{
  "num_key_value_heads": 1,
  "norm_place": "pre",
  "max_steps": 6877
}
Each number is 128 + 24 x the weight over its row's rms, rounded and kept within 0 to 255. Layers, rows and columns count from 0. The size above them is the row's rms in percent of the matrix's.

# layer 16 MLP up, 1536x256, rms 0.174, rows 184-236, columns 128-191
size [ 97 103 102 100 100 103 105 101 100 103 101 100  93  96 100 102 106  95 103  98 102  96 106  98  98  99  97  97  97 101 100  97 100 101 105  97  98 103  98  99 100 103  95 103  97 100  96 103 101 104 101 106 104]
[[141 140 169  86 110 179 138 136 126 136 166 109 108 119 134 139 100 105 132 121  84 124  99 110 133 112  69 140 135 108 113 165 142 159  96 148 166 170 131  63 117 109  70 148  82 111 138  99 112 127 135 115  99 120 128 147 140 141  99  75 148 141 132 145]
 [132 127 113 158 141 159 136 149  93 149 120 115 112 102 121 154 138 119 105  93 135 138 138  94 108 116 107  84 162  86 129 132 102 161 137 141 161 143  78 105 158 144 102 130 149 118 112 146  88 123 130 115  84 110 108 151 127 112 110 139 125 118  97  72]
 [155 125 128  79 110 164  82 145 104 146 161 121 161 104 135  98 146 113  99 111 169 151 134  93 112 145 149 161 114 146  98 158 182 136 114 146 144 136 119 139 117  86 158 107 129 118 136 127 128 114 151  95 152 158 187 110 125  96 128 139 150 135 140 147]
 [112 135 153 124 162 150 104 153 139 111 118 135 173 158 174 109 111 113 181 124 142 106  89 110 141 130 104 103 141 122 116 154 123 139 133 198 134 119 170  79 150 108 127 126  96 116 113 138 140 134 111 155 131  82 199 114 138 163 105 145 128  99 112 113]
 [122 180 110 109 146 143 155 107 109 127 113  97 108 138 137 119 143 118 135 116 105  75  93 164 126 138 147 155  82  97 104 114 125 119 107 108 135 121 118 152 163 156 110 175 140 102  94 141 129 142 110 124 115 119  82 123 122 153 162 121 117 165 106 118]
 [155 111 173 166 122 127 159  94 162 112  88 150 114 119 145 135 150  92 119 163 129 151 123  60 126 127 147  90 104 129 100 123 112 127 155 124 143 157 102 152 100 146 129 136 129 126 107 139 118 122 135 106 139 109 175 189 119 151 116 122 165 122 111 134]
 [133 142 147 115 107 115 120 158 120 136 161 142 142 118 160  95 137 163 145 122 142 171 135 113 122 135 119 114 196 138 106 109 172 134 124  87 110 124 140 110 125 132 116 125 147 131 169 141 111 185 105 107 128 129  88 117 111 162 133 117 150 117 118 121]
 [133 111 110 117  79 164 121 158 107 146  97 133 174 113 124 147 140 117 105 153  98 130 134 118 113 150 130  89 121 133 175  84  94 132 153 132 142 111 144 126 141 156 124 119 149 118 105 145  85 143  98 130 149 102 167 118  86 137 122 159 137 160 108 107]
 [109 155 135  93 154 136 113 158 144 130 117 142 153 155 124 164 129 106  89 144 120 129 110 122 133 148 188  80 116 132 109 171 147 131 112 136  90  99 137 120 108 109 121 127 148 103 118 127 159 163 157  94 103 108 102 146 142 154  91 100 102 110 122  91]
 [159 140 104 102 122 112 143 116 142 141 159 181 124 102 137 101 152 115 129 146 122 108 137 115 163 121 130 129 117 116  63  75 163 131 130 151 142 124 139  80  89 160 155 134 114 127 124 133 107 177 133 167 108 119 138 183 150 121 116 184 142 126 124 175]
 [140 144 109 109 126 101  77 110 124 127 129 123 140 150 119 109 170 135 132 120 120 140  99 126 156 145 135 107  97 111 164 127 141 163 121 112 139 150 169 137 165 113 120 134 101 151 120 183 107 110 116 119 125  72 141  98 105 141 123 103  77 162 126 140]
 [156 111 132  93 103 107 151  87 128 148 122 183 109 123 100 138 145 122 162 153 120 151 151 112 114 106 121 130  67 132 118 121 118 139 156  59 161 124 107 132 105 131 111 148 128 141 145 172 121  60  99 130 149 142  96 118 155 108 113 126 110 120 137 116]
 [129 100 130 136 156 168 137 126 134 132 113 147 116 130 133 148 106 150 143 136 114  97  93 129 133  68 113 112 171 154 202 178 135 152 145 119 123 108 126 136 122 138 156 107 154  96 127  99 114 137 115 124 100 165  62 166 134 145 131  94 118 133 124  73]
 [127 138 147 114  99 136  89 141  87 137 126 132 143 132 143 142 129 124 128 150 116  87 105 141  95 136 182 132  86 110 153 103 130 101 116 141 146 128 122 115 137 115 163 119 147 154 135 150 109 130 131 171 146 126 146 151 135 107 115  85 111  43 150 117]
 [143 120 116 133  91 125 111 136 119 147 118 192 158 131 169 116 139 111 123 147  91 117 133 140 104 157 121 131 138 164 139 178 133 135 135 117 118 142 143 133 111  98 109 157 135 102  91 132 154 143 138 134 179  54 141 121  99 107 118 133 114 104 129 130]
 [126 122 166 107 130 172 145 145 141 149 111 117 131 149 113 184 154 113 151 141 151 174 132  87 152 113 118 123 118 124 128  87 140 103 119 163 155 127 181 135 152 143 117 117 118 137 114 118 178 132 156 144 128 156 148  98 143 108 160  82 122 124 131 158]
 [127 164 138 158 151 119 157  92 117 127 144 154 132 157 148 104 104  73 129 100 131 137 150  97 146 128  99 119 155 162  83 108 134 132 109  99 183 140 111 111 148 112 145 155 154 107 132 128  98 108 120 160  88 149 134 123 170 150 157 142 115 142 147 126]
 [104 101  78 125 149 170  85 130  64 106  89 147 138 104 163 144 112 149 138 137 143 108 135 118 114  80 132 127 142 164 107 156 158  91 105 110 142 164 139 153 127 153 141 130 132 157 124 106 133 121 113 108 116 123 153 154 134 155  87 110 151 134 154 162]
 [141 152 100 130  74 150 127 160 113 126 141 104 168 108 171 127 126  93 147 106 125 147 129 112 122 156 122 101 107 139 154 105 171 149 109 106 118  81 116 171 128 144 103 113 154 134 114 104 154 127 160 124 129 130 117 126 108 108 135 100 118 151 139 143]
 [126  77 121 131 134 120  73  86 115  89 156 133 145 138 100 119  99 162 156 114 154 134 107 116 157 152 139 110 138 148 116 119 160 112 115 106 140 140 146 113 119 111  65 111 167 111 108 131 149 124 111 144 171 148 104 139  94 126 153 122 129 125 102 126]
 [109 106  99 127 103 138 135 168 138 160 164 128 156 128 123 130 160  94 150 130 110  96 127 159 131 119 152 106 136  73 148 107 149 140 117 155 120 122 147 129 120 139 133 137 117 153 138 172 186 136  96 118 125 115 131 127  62 111 130 132 138 128 132 110]
 [132  86 124 130 101 160 155 114 142 143 143 125 141 125 140 192 149 143 137  74 136  99 121 126 155 131 119 181 140 128 151 137 146 158 130 113 148 132 126 136 127 130 110 104 142 125 107 161  85 134 126 160 122  95 102 144 136 134 118 138 120 160 137 146]
 [114 138 115 137 118 116 129 170 174 138 133 150 160 153 128  99  99  94 155 157 111 140 138 101 139  85 140 124  98 113 125  89 171 136 129 149 122 104 114  90  91  96 111 149 131 120 138 137 128 113 128 133 113 115 149  98 128 111 119 131  98 143  83 100]
 [134 103 127 174  94  70 213 163  78 128 115 110 143 107 134  89 128 155 142 112 118 120 155 134 116 151 125 175 131 119 130 189 130 100 151  98 156 128 116  84 125 142  81  95  80 113 150 131 137 139 159 109 125 132 186 156 129 132 156  96 125 149 119 119]
 [119 115  98 159 118 118 123 125 115 137 152 115 123 145 153 145 106 137 113 147 127 140 182 108 110 100 103 116 109 105  97  91 143 118  97  92 160 104 119 124 130 160 136 152 115  97 155  99 112 160 110 128 117 121 118 107  71 126  85  79 123 134 136 154]
 [102 101 103 148 170 158  92 121  85 125 163 139 136 150  95  76  85 154 144 105 134 150 130 143 171 113 117 138  99 141 121  94 117  85 124 131 155 112 157  96 117  91  94 158 140 149 133  83 133 106 123 102  75 148 132 138 141 109 138 118 128 100 128 134]
 [180 116  84 136 121 150 145 124 129 159 106 127 170 153 147 118 158 124 113  92 139 119 117 140 108 163 113 128 153 123  94 139 117 110 118 108 133 114 140 116 124  74 130 152 160 139 121 157 134 130 110 113 156 147 128 136 105 102  97 129 115 128 146  74]
 [123 131  81 130 131 121 162 134 143 121 118 105 170 140 117 122 118 123 151 137 119 118 107 128 116 104 104 170 159 139 132 179 136 142 143 115 119 145 141 131 121 129 114 156 130 118  63  88 118  76 143 109 164 121 121  96 164 115 153 153 118 115 110 117]
 [154 121 148 147 139 113 114 113 153 196 135 143 110 121 157 130  97 110 165 135 103 108 129 123 113 100 124 143 108 122 142 152 148 135 115 141 137 141 124 112 106 150 174 129  83 127  94 101 128 174 139 119 138  94 135 165 175 144 128 120 144 137 138 123]
 [128 159 154  95 112 112 125 133 121  77  89 156 168  97 139 112 125 125 143 114 131 135  86 111  98 122 159 138 127 126 118 155 143 122 113 145 133 102 104  95 127 159 127  96 118 143 108 138 151 125 127 117  92 166 103 131 142 112 133 107 158 141 110 169]
 [109  85 111 128 134 100 132  81 149  98 184 128 147 160 155 148 108 107 169  77 118 136  92  97 188 145 156 159 150 129 128 130 121 181 134 113 125 147 109 154 138 112 145 124 111 109 140 101 124 112 133 120 116 185 133  91 107 112  98  97 113 122 115 142]
 [ 83  80 145  76 146 107 185 138 134 117 139  88 156 124  98 108 169 105 135 140 139 129 111 104 113 162 124 111 134 119 124 139 138  50 167 124 143 117 134 174 151 149 168  90 132 114  83 139  81  82 126 180  78 126  90 131  85 151 138 113 108 145 139 124]
 [123 181 128  98 139 120 150 170 111 183 122 104 150 170 149 125 126 120 172 105 106  66  97 167 163 113 133 138 148 149 124 103 122 146 151 135 127 121 144 141  94 133  86 123 140 114  63 139 115 136  98  79  97 115 134 125  95 117 146 112 122 135 115 125]
 [138 105 100 119 138 120 157  84 119 119 180 114 157 139 125  97 148 131 116  99 113 102 118 154 116 111 126 140 140 115 150 131 118 108  87 113 112 126 139 109 113 120 115 137 106 159 112 125 161 108 137 136  96 131  97 124 111 155 112 110 121 141 134 162]
 [121 111 132 132 112 128 126 137 192 125 166 149 166 122 181 121 107 128 193 156 104 153 114 110 123 107 131 161 115 167 114 122 123 130 132  98 132 151  84 154 115 130 111 107  82 126 136  99 143 146 133 124 185 100 144 130 157 128  82 147 120 141 102 142]
 [128  85 153 123 154 107 111  79 116 150 104 129 158 163 116 152 123 167 109  88 133 116 152 145 149 119 194 135 108 146  82 150 134 144 109 150 120 135 161  95 110  86 109 141 133 146 155 120 148 155 133 126 150  71 103 144 127  90 112 128 110 113 108  87]
 [119 149  77 106 139 130 123 229 128 138 121  63 152 150 116 126 157 100 119 129  65 106 110 144 121 111 119 110 128 133 149 159 140 158 123 127  87 174 157 132 168 119 113 130 132 148 117 131 140 118 138 120 111 135 125 115 137 145 158 152 161 110  79 109]
 [158 151 110 144 126 127 139 136 133 155 147 132 118 124 187 111 174 140 130 114 132 206 142 119 127 108 119 136 147  97 147  63 125 139 100 140 156 131  95 137 169  97 152 156  82 147 104 103  92 109 168  97 167  93 106 130 124 159 111 102 131 128 154  79]
 [113 116 128 114 142 143 121 133 167 147 104 123 146 129 128 123 151  94 119 118 147 118 160 111  82 119 169 128 141 148 111 138 124 134 124  91 174 107 144 173 120 125 113 113 119 159  78 141  92 120 134 143 123 123 168 146 167 125  96 145 141  98 149 107]
 [129  95 109 149 171  64 122 146 116 181 162 127 172 165 110 161 130 102  78 115 116 153 118 118 109 103 129 138  96 133 150 136 145 152 108 152 120 133 169 148  93 119  92 145 109 102 132 160 144 102 118  78 116 132 131 142 138 141  82 106 152 147 131 103]
 [158 182 103  89 139 149  99 137 211 101 159 156 102 120 134 140  98 129 132 121 140  86 137 117 124 147 148  70 126 122 127 147 139  90 189 125 126 131  50 138 132 174 137 130  79 177  89 123 125 159 143 160 137  91 139 154  95 111 132 104 105 138 146  90]
 [152  78 144 159 131 134 138  92  93 137 169 116 136 135 136 183 124 142 103 102 110 102  93 124 144 131 112 132 170 145  85  66 147 113 130 143 102 128 145 137 106 136 103 121 117 146 145 114 148 124 119 139 121 104 126 129  85 147 111 141 138 117 128 129]
 [133 115 127 121 154 125 185 124  85 123 140 126 118 137 154 101 131 110 118 111 151  95 154 145 154 126 140 136 121 102  88 155 173 148  96 127 103 138 164 139 154 121 131 105 152 158 115 163 159 123  94 132 145 153  86 133 147 145 129 107 158 118 112  92]
 [136 120 124  97 165 185  93 142 119 116 124  89 181 132 136 146 118  89 142 114  99 129  85 138 102  99  94  78  95 120 102 176  69 131 158 150 124 127 171 140  73 158 183 124 123 165 111 126 159  93 181 111 144  80 137 149 121 126 150 114 104 152 121 143]
 [132 152 115 134 145 146 143 128 147 121 122 105 106 127 132 118 151 120 199 128 128 118 195 128 135 123 158  97 146 139 156 158 110 170 116 113 112 175  99  86 131 111 130 162 114 171 167 124 100 152 103 164 105 103 132 100  88 150 132 138 157 122 129 152]
 [120 120 111 156 150 101 137 109 129 150 138 141  98  97 136 105 107 142 125 124  70 125 147  79 137 111 132 163  64 114 143 109 109 124 104 146 112  98  99 119 156 122  78 117 111 168 139 141 148 132 196 137 124 164 145 164 116 144 126 118 141 139 136 114]
 [170  72 177 114 163 137 115 148 188 129 151 139 100 139 136 113 162 164 145 129 142  99  88 103 122 103 141 107 140 143 147 124 178 110 125 154 125 149 143 114 162 129 120 146 117 112 146 108 135  99 142 133  91 120 171 143  94 126 115 165 146 120 123 162]
 [ 93 106 152 143 120 135 137 133 212 153 136 133 178 137 162 103  78 150 166 149 109 148 180 105 159 123 132 120 129  92 105 146 137 115 154 143 137 117 169 117 166 169 107 118 101 115 163 143 136 131 174 151 107 150 185  88 120 141 133 125 113 106 113 137]
 [175 130 115 130 114 159 116 129 165  99  96 119 141 130 117 119 103 114 139 121 119 106 114 117 146 151 136 142 122 121 121 108 157 139 177 160 133 149 146 136 126 128 136 162 136 159 102 168 125 101 124 126 102 124 135 144 115  80 103 133 126 128 132 155]
 [114 120 121 130 124 155 107 138 133 143 156 133 125  96 172 119 102 129 163 126 112 110 148 123 110 165 140 156  70 158 138 142  59 187 107 122 120  94 160 121 163 137 130 162 143 181 131 119 155 124  89 164 138 111 106 153 115 150 122  82 146  99 120 114]
 [137 135 115 119 114  64 146 147 188 127 142 105 109 139 133 145  81 152 102 113 128 169 157 110  80 188 161  76 158 111 141 140 154 110 111 146 150 118 131 106 122 119 114 170 127 134 100 141 145 150  89 139 120 126 110 107 121 126 104  93 121 145 145 154]
 [121 156 129 132  88 155 140 130 122 126 113 103 127  84 114 120 102  93 162  82 142 134  94 122 198 104 145 120 118 154 102 101 144 109 132  85 141 145  88 121 113 100 114 135 117 133 119 145 180 132 166 129 128 112 143 109 162 140 140 138 147 139 114 125]
 [150 149 145 124 118 118 109 151 134 113 152 176 122  87 141 162 109 148 159 129 115 105 158 114  97 117 121 116 147 187 133 115 162  92 120  98 135 101 112 109 139 133 106 146  95 166 145 151 141 124 114 121 113  97 119 104 129  98 173 116 118 141  86 129]]
# layer 16 MLP down (transposed), 1536x256, rms 0.121, rows 184-235, columns 128-191
size [ 98 101  98 106 102 108 104 100 101  98  99 103  91  97 104 100 104  90 101 100 102  87 107  94  91  96  94  97  96  99  95 100 102  96 100 102  95  96 104 102  97 108  94 102  93 102 104  93 100  99  98 102]
[[132 107 117 151 133 152 117  90 135 158  90  88 123 136 118 100 117  75  98  89 132 121 125 159 169 140 111 169 131 118 119 160 133  96 138 123 133 119 112 137 139 145 146 127 138  99 120 105  88 112 105  84 152 147 112  84 101 149 113 126 136 138 130 101]
 [142 127 129 125 153 116 158 129 142 131 154 119 134  71 145  81 135 115 135 165 159 151 167 147 101 127 120 179 179  96 151 124 108 137 121 128 152 153 110 137 119 111 135 124 136 162 100 105 120 144 124 127 143 163  87 162 131 117 112 127 122 183 118 126]
 [102 127  80 127  97 124  97 133  88  98 141 140 131  73 109 113 148 113 125 144 113 132 172 139 108 148 138 142  94 154 106 110 125 123 134 130 177 119 120 126 124  76 136 129 128  76 108 187 123 101 142 127 128  89 147 110 143 130 155  84 140 164 135 108]
 [127 120 145 133  97  94 136 118 192 129 135 127 101 128  89 116 137 100 126 160 138 115 142 121 152 152 151 134 126 189 145 127 153 144  77  97 144 164 134 126 127 127 176 117 127 117 105 103 108 138 164 103 148 135 133 146 113 106 124 105 136 128 130  97]
 [177 120 113 144 120 140 122 149 148 133 126 132  75 107 134 134 111 143 137 141 110 162 155 116 156 121 104  45 131 148 132 123 122 144 151  91 131 125 167 117 130 122 123 122 128 124 133  87  86 132 135 136 133 173 136 114 134 147 121 158  99  87  83 119]
 [ 99  87 138 134 103 129 135 165 139  86 133 128 126 114 137 103  98 141 154  86 152 125 178 147 165 167 125 128  94 146 137 119 153 137  93 173 187 125 111 106 104 137 176 147 140 103 139 109 120 111 134 162 168 117 122 170 133 127 115 108 119  87 140 146]
 [106  93 151  73 132 154 115 163 102 115 157  87 153 130 142 153 130  70 103 133 108 113 115 138 119 114 136 112 137 122 142 160 146 141 102 148 120 141 113 115 107 115 111 116 107  88 141 147 126 118 161 112 104  86 143 121 111 132 120 120 117 147 146 103]
 [128 133 131 136 114 107 131 116 177 125 160 147 118  90 102 135 139 118 120 129 148  97 126 155 179 133 137 147 130 137 155 149 136 151 145 133 129 134 108 132 103 135 153 159 133 170 109  83 171 108 128 170  98 141 140 122 112 127 143 107 105 107 158 163]
 [133 124 154 164 129 120 112 144 104 144 135 127 100 124  84 160 115 146 115 132 118  53 132 145 150 148  79 131 127 123 112 128 120 143 179 128 142 117  97 115 134  80 162  88 153 145 152 101 136 113 127 132 161 156 139 126 166 124 108 132 146 126 142 116]
 [ 98  96 137 153 146 125 127 147 138 134 122 137 150 110 119 121 145 100 134 130 111  61  99  98 102 133  98  99 145 135 124 180 130 124 198 117 144 157 189 130 136 127 174 142 116 129 108 138 142 128 127 135 121 113 136 155 160 114 154 111 103 107 135 128]
 [133 139 103 146 192 122 126 148 151 127 131  94  97  99 170 138  94 146 170 138 166 120 134 102 119  77 126 159 127 114 122 105 123  89 111 140 118 112  93 111 118 115 118  95 137  95 132  99 170 163 122 128 125 150 110 150 118 106  98 115 178 113  92 110]
 [120 125 101 113 144 113 143 140 108 178 128 124 139  92 153 123 103 133 113 117  98  82 112 143 129 118 149 163  71 132  84 140 170 139 115 158 155 130 147 111 127 109 164 147 119 103 122 134 164 143 112 127 103 123 170 112 156 150 138 154 130 101 168 155]
 [112 140 114 128 153  85 151 139 148 140 175 137 130 116  99  90 117 137 160 184 136 119 154 168 142 138 166 136 113 101 140 127 119 110 108 128 107 132 120 100 116 116 155 128 119 141 115  99 146 110 162 100 115 119 146 123 154 113 119 149 123 108 153 142]
 [167 126 106 137 158 146 133 104 146 111 159 122 120 127 143 135 100 172 166 101 113 117 145 116 128 122 128  93 156 170 105 144 161 122 113 125 101 153 138 109 139 115 135 182  94  76 175 126 137 114 123 126 129 168 123 145 116 125 153 116 115  76 136 140]
 [127 129 138 156 118 138 126 100 159 117 123 126  79 102 152 118 123 132 112 141 109 160 130  88 108 112 100 192 164 126 101 119 133 149 162 178 107  90 110 118 121 136 140 122 129 102 158 152 111 137 112 159 133 165 138 117 151 184 167 126 150 157 159 123]
 [113 121 178 121 151 145 155  87 122 135  80 135 119 113  90 142 150 111 145 114 125 152 136 150 109 169  92 139 132 136 141  73 150 122  68 186  95 133 118 156 114 132 150 115 113 116 117 100 143  93 114 151 105 153 139 132 171 100 136 105 127  95 120 113]
 [102 191  98 156 119 133 153 126 114 144 146 141 112 157 114  98 128  78 125 101 166 137 140 129 142 127 122 144 103 109 123 102 177 151 130 121 125 112 138 141 160 104 148 140  94 128  99 129 126 117 150 121  80  99  93 102 125 122 133 150 175 157 108 156]
 [120  68 109 114 124 133 108 118 125 154 141 135 131 137 124 152 113 142 134 121 156 111 122 124 135 142 100 120 114  87 138 112 113 122 132 111 189 104 111 117 104 144  83  91  91 133 121  98 177 166 102 119 127 123 178 144 162 146 132 111 111 106 129 147]
 [192 148 139 123 118 129 136 131  93 124 161  70 139 108 139 128 127 128 100 119 161 142 139 142 141 175 114 113 117 117 163 115 143 117 130 140 150  73 117 149 115  95 121 125 122 186 106 100 107 139  81 173  95 132 125 129 157  74 136 109 174 140 156 175]
 [138 135 161 113 123  88 131 114 117 118 126 138 130 150 115 140 145 142 175 154 115 129 142  88  90 106 119 122 114 133 153 142 108 115 115 131 124 127 114 104 124 138  51 146 111 143 106 161 142 111 106 143 143 159  92 121 104  94 149 165 130  91 144 171]
 [151 179 132 117 107 100 102  96 123 166 120 150 139 139 126 124  87 141 153 109 113 125 154  87 127 169 121 131  98 166  95 169 112  93 141  88 149 106 106 108 103 166 147 123 124 126 142 111 177 148 135 128 160 136 110 123 101 116 115  61 175 141 162 140]
 [111 125 197 103 104 117 120  93 123 133 130 181 143 116 169 120 115 120 128 138 135 139  84 128 107 155 117 169 142 148 114 147 173 160 158 158 138 123 160 114 147 161  94 144 123 150 143 133 115 104 146 165  78 110 147 111 123 132 106 113 129 125  78 128]
 [103 155 124 138 121 143 128 162 116 123 129 123 120 124 159 117 127 172 107 129  67 125 139  94 132 126 134 152 156 117 111 149 138 127 157 151 122 122 117 111  80 135 149 123 195 130 130 137  87 103  95 140 126  77 115 144 143  93 145 101 169  90 117 110]
 [125  76 164 112 135 174  90 121 125 158 128 129 105 146  79 103 121 147 119 141 117 117 139 170 160 107 122 129 101  77 109 129 114 130 114  61 133 122 129 128 152 143 126 202 131 100 126 107  93 140 116 140 108  87 132 152 138 117  94 174 140 138 112  91]
 [137 119  75 124 147 137 139 126 110 141 157 145 176 134 128 108 115 124 148 141 140 143 154 110  88 115  98 121 118 127 122 100 103 115 150 109 124 143  91 175 111 135 126 145 163 169 138 123  82 124 147 145 164 145 169 143 149 135 103 144 104 161 104 117]
 [119 138  98 117 149 149 126  95 117 152 165 127 117 184 127  97 113 217 142 111 107 144 163 123 136  96 100 143 146 120 135  73 171 120 160 121 126 127 132 139 170 148 154 139 127 143 140 140 157 117 131 130  81  85 102 157 124 100 153 107 115 132 130 114]
 [ 74 130 143  96 145 154 129 136  96  84 130 138  80 142 146 134 135 137 158 146 140 131 103 158 148  90  95 122 111 122 160 117 145 119 154 130 127 125 141 113 136 105 120  92 129 104 148 139 139 109 131 123 125 132 103 139 147 141 131 122 135 143 108 150]
 [158 109 109 130  86 132 162 129 115 126 161 129  94 132 122  75  97 193 102 115 113 152 122 116 123 143 117 123 191 128 160 145 143 114 128  95 139  90 157 141 143 100 133 147 132 137 109 117 124 203  59 192 171 157 108 129 172 135 143 120 122 171 130 125]
 [129 129 183 131 165 110 120 101 108 104 161 123 119 134 121 140 133 117 114 140 128 104 106 137 115 115 162 143 117 170 120 114 132 131 128 129 127 128 147  94 131 104 123 168 125 104 106 139 116 140 146 123 106 120  74 127 141 107 110 135 170 101 102 153]
 [112 133 104 137 129 129 205 177 115 135  97 121 163 142 153 111 130 141 137 108 140  98 134 117 136  74 149 137  74  74  82 124 180 132 126 158 135 113 130 168 113 158 141 134 144 143  70 141 142 115 131 105 145  99  99 129  97 134 125 115 101 159 135 121]
 [137 121 138 121  85 128 156 122 129 167 121 155  87 135 157 148 135 156 106  83 155 127 100 132  89 138  93 100 116 127 107 155 105 129 129 153 121 117 117 109 160 165 206 135 162 117 113  91 129 194 132 106 124 100 115  98 143  93 152 163 137 146 176 125]
 [153 150 135 140 127 120 137 150 170 122  89 145 140 163 143 123 110 181 140 118 132 148 149 103  94 133  77 116 141 148 133  89  88 122 138  99 139 126  88 133 157  74 108 122 120 101 137 149  89 123 105 129 135 138 121 136 139 152 124 151 137 112  81 108]
 [117 143 151  88 109 122 111 119 169 126 101 158 124 161 177 128 137 183 112 121 122 115 149 145 115 171 127  74 157 150 143 101 151 131 114 150 147 133  76 160  98 170 118 114  78 136 106 115 140 135 131 129 144 160 128 117 184 158  94  75 112 126 126 130]
 [102 167 117 110 115 108 130 164 137 120 141 137  94 114  68 150 118 167 121 124 146 125 135 100 139 165 144 125 130 124 156 170 151 134  90  90 138 133 133 131 125 128 140 113 133  99 183 141 118 106 100 118 167 101 130 112 112 152 125 170 142 124 131 187]
 [105 101 113  97 164 113 135 100 131 141 108  85 114 154  90 140 111 129 151  95 143 116 109 189 127 131 139 144 131 149 156 118 129 178  99 133 167 136 145 127 117 138 119 126 106 119 138 126 101 145 169 114  94 159 138 123 140 156 128 139 102 157 145 128]
 [146 107 124 136 163 134 180 120 106 149 112 142 105 118 109 129 141 106 105 135 124 143 144  86 114 134  56  99 164 153 184  79  82  97 128 118 121 148  84 126 134 191 134 119 130 135 107 113 127 151 159  90 130 197  97 113 165 127 103 131  95 131 129  82]
 [139 132 166 130 143 151 142  90 139 126 116 153 101 146 128 138 122 121 153 101 183 131  96 131 112 132 126 161 146  83 142 117 134 146 121 106 106 100  94 133 102 153 118 109 102 139 109 143 121  86 120 147  77 112  74 132 175 106 138 145 120 131 114  89]
 [124 125 142 115 162 128 106 155 143 142  96 100 106  93 117 115 124 118 143 113 169 123 133 131 121  92 146  92 134 134 173 139 120 129 180 157 108 182 118  91  87 136 113  80 150 106 136 136 109 121 129 158 174 129 104 108 145 166 123 104 136 120 127 161]
 [144 158 174 133 118  79 126 133 123 116 109 179 109 144 113 124 111 141 141 152  94 116  91 133 104 147 118  86 107 146 138 121 118 105 136 130 113 127 109  86  91 132 181 115 121 130 191 141 173 138 140 108 104 113 134 119 162 137 117 157 163 149 140 155]
 [178  92 117  99  80 125 113 101  95  98 108 121 130  84 166 117 114 143 143 128  90 131 120  93 101 111 132  64 160 113 150 115 155  91 124 118 104 116 150 144 129 147 123 133 132 125  88 146 143 110 148 113 109 123 180 179 140 138 134 112 165 162 138 113]
 [122 120 156 149 139 144 143 127 120 125 105 122 139  95 155 141 144 115 134 126 126 110 154 113  45 181 101 135 135 131 130 159 191 149 125  89 155 115 154 123 134 138  70 143 179  90 141 136 133 154 145 126 159 107 161 140 128  77 117 177  91 137 117 108]
 [ 92 115 150 140  98 168 153  99 130 104 115 114 115 126 146 121 110 198 129 134 119 173 179 157 136 131 127 108 118 163 118 139 161 144  64 147 100  92 150 102 102 123 119 109 168 119 189 135 126 125 125 131 101 173 136  69 129 120 129 102  66 110  99 133]
 [107  99  95 158 102 146 123 128 106 120 159 147 166  96 139 118 142 126 125 142 119  95 111 167 101 115 121 106 137 127 137 105 113 132 147 131 131 141 148  94 175 125 150 148 106 128 130 125  96 155 112 133 148 107 136 153 125 113 119 122 124 147 131 143]
 [146 113 120 153 121 135 120 137 146 144 157 138 133 167 110 139 146 108  97 108 140 113 121  95 129 133 120 130 161 109 111 133 166 132 144  76 182 130 115  74 188 126  89 144 124  71 115 136 143 157 116 109 129 129  99 145 133  94 102 110 153 117 119 101]
 [100 108 143 134  93 142 149 146 161  94 123 157 159 125 101 165 106 140 120 115 114 129  91 120 159  96 120 138 132  82 169 134  77 116 139 120 105 112 119 156 156 151 125 172 183 162 146 147 120 145 103 101 104 100 106 140 128 141 134 137 117 104  96  75]
 [137 112  99 100 120 153  91 111  80 135 173 173 153 132 130 122 129 131 175 112 120 124 124 150 111 101  71 124 111 130 122 111 144 126 120 154 157 135 121 123  98 159 109 125 129 156 128 110 132 153 196 132  98 129 145 103 123 151 135 156 168  81 139 172]
 [ 74 193 106 107  96  83 112  97 109 135 166 112 146 111 100 119 104 114 120 102 121 157 152 114 173 163  99 137 142 147 136 124 122 124 164 108 140  83 147 129 202  84 152 126 125 132 136 108 127 163 106 126 127 102 120 131 165 106 110 133 107 178 139 131]
 [139 120 108 154 107 126 129 136 124 139 145 115 144  85 122 139 128  96 100 126 152 115  99  88 124 164 154 105 122 130 161 170 114 119 153 139 143 161 131 118 121 141 128 135 135  82 100 118 105 129 144 138  89  84 173 126 119  91 143  73 125 122 116 132]
 [116 128 196 167 113 116 117 118  96 149 116 114 108 133 102 129 129 171 161 145 121 113 111 126 112 108 120 155 107 120 160 127 106 136 126 124 138 131 158 116 151 130 112 135 116 158 130 129 132 166 140 160 104 132 126 138 136 101  86 127 141 159 134 113]
 [121 124 142 138 103  73 127 123 134 121 151  99 163 121 118 117 163 163 110 105 132 138  94 139 129  73 133  94 171 134 139  95 164  98 147 111 125 114 121 170 100 149  86 148 133 106 100 159 156 111 120 120 147 184 163 163 135  91 133 122 148 128 122 119]
 [126 108 126 156 126 107 134 105 149 122 109 120 146 148 130 126 158 159 115 153 150 124  55 138 141 153 139 140 136 154 110 148 125 104 114 124 154 151 119  99  89 152 127 138 166 157 163 114 131 146  98 110 165 101 139 123 113  99 106 108 146 121 131 136]
 [ 74 107 102 105 166 167 100 118 151 136  72 140 130 111 107 102 139 125 139 153 139  98 132 148 132 128 125  60 111 169  96 122 123 170 148 122 137 117 135 158 158 114 174 122 163 108 106 139  98  86  94 117 159 118 162 120 160 150 142 130 133 137  96 143]]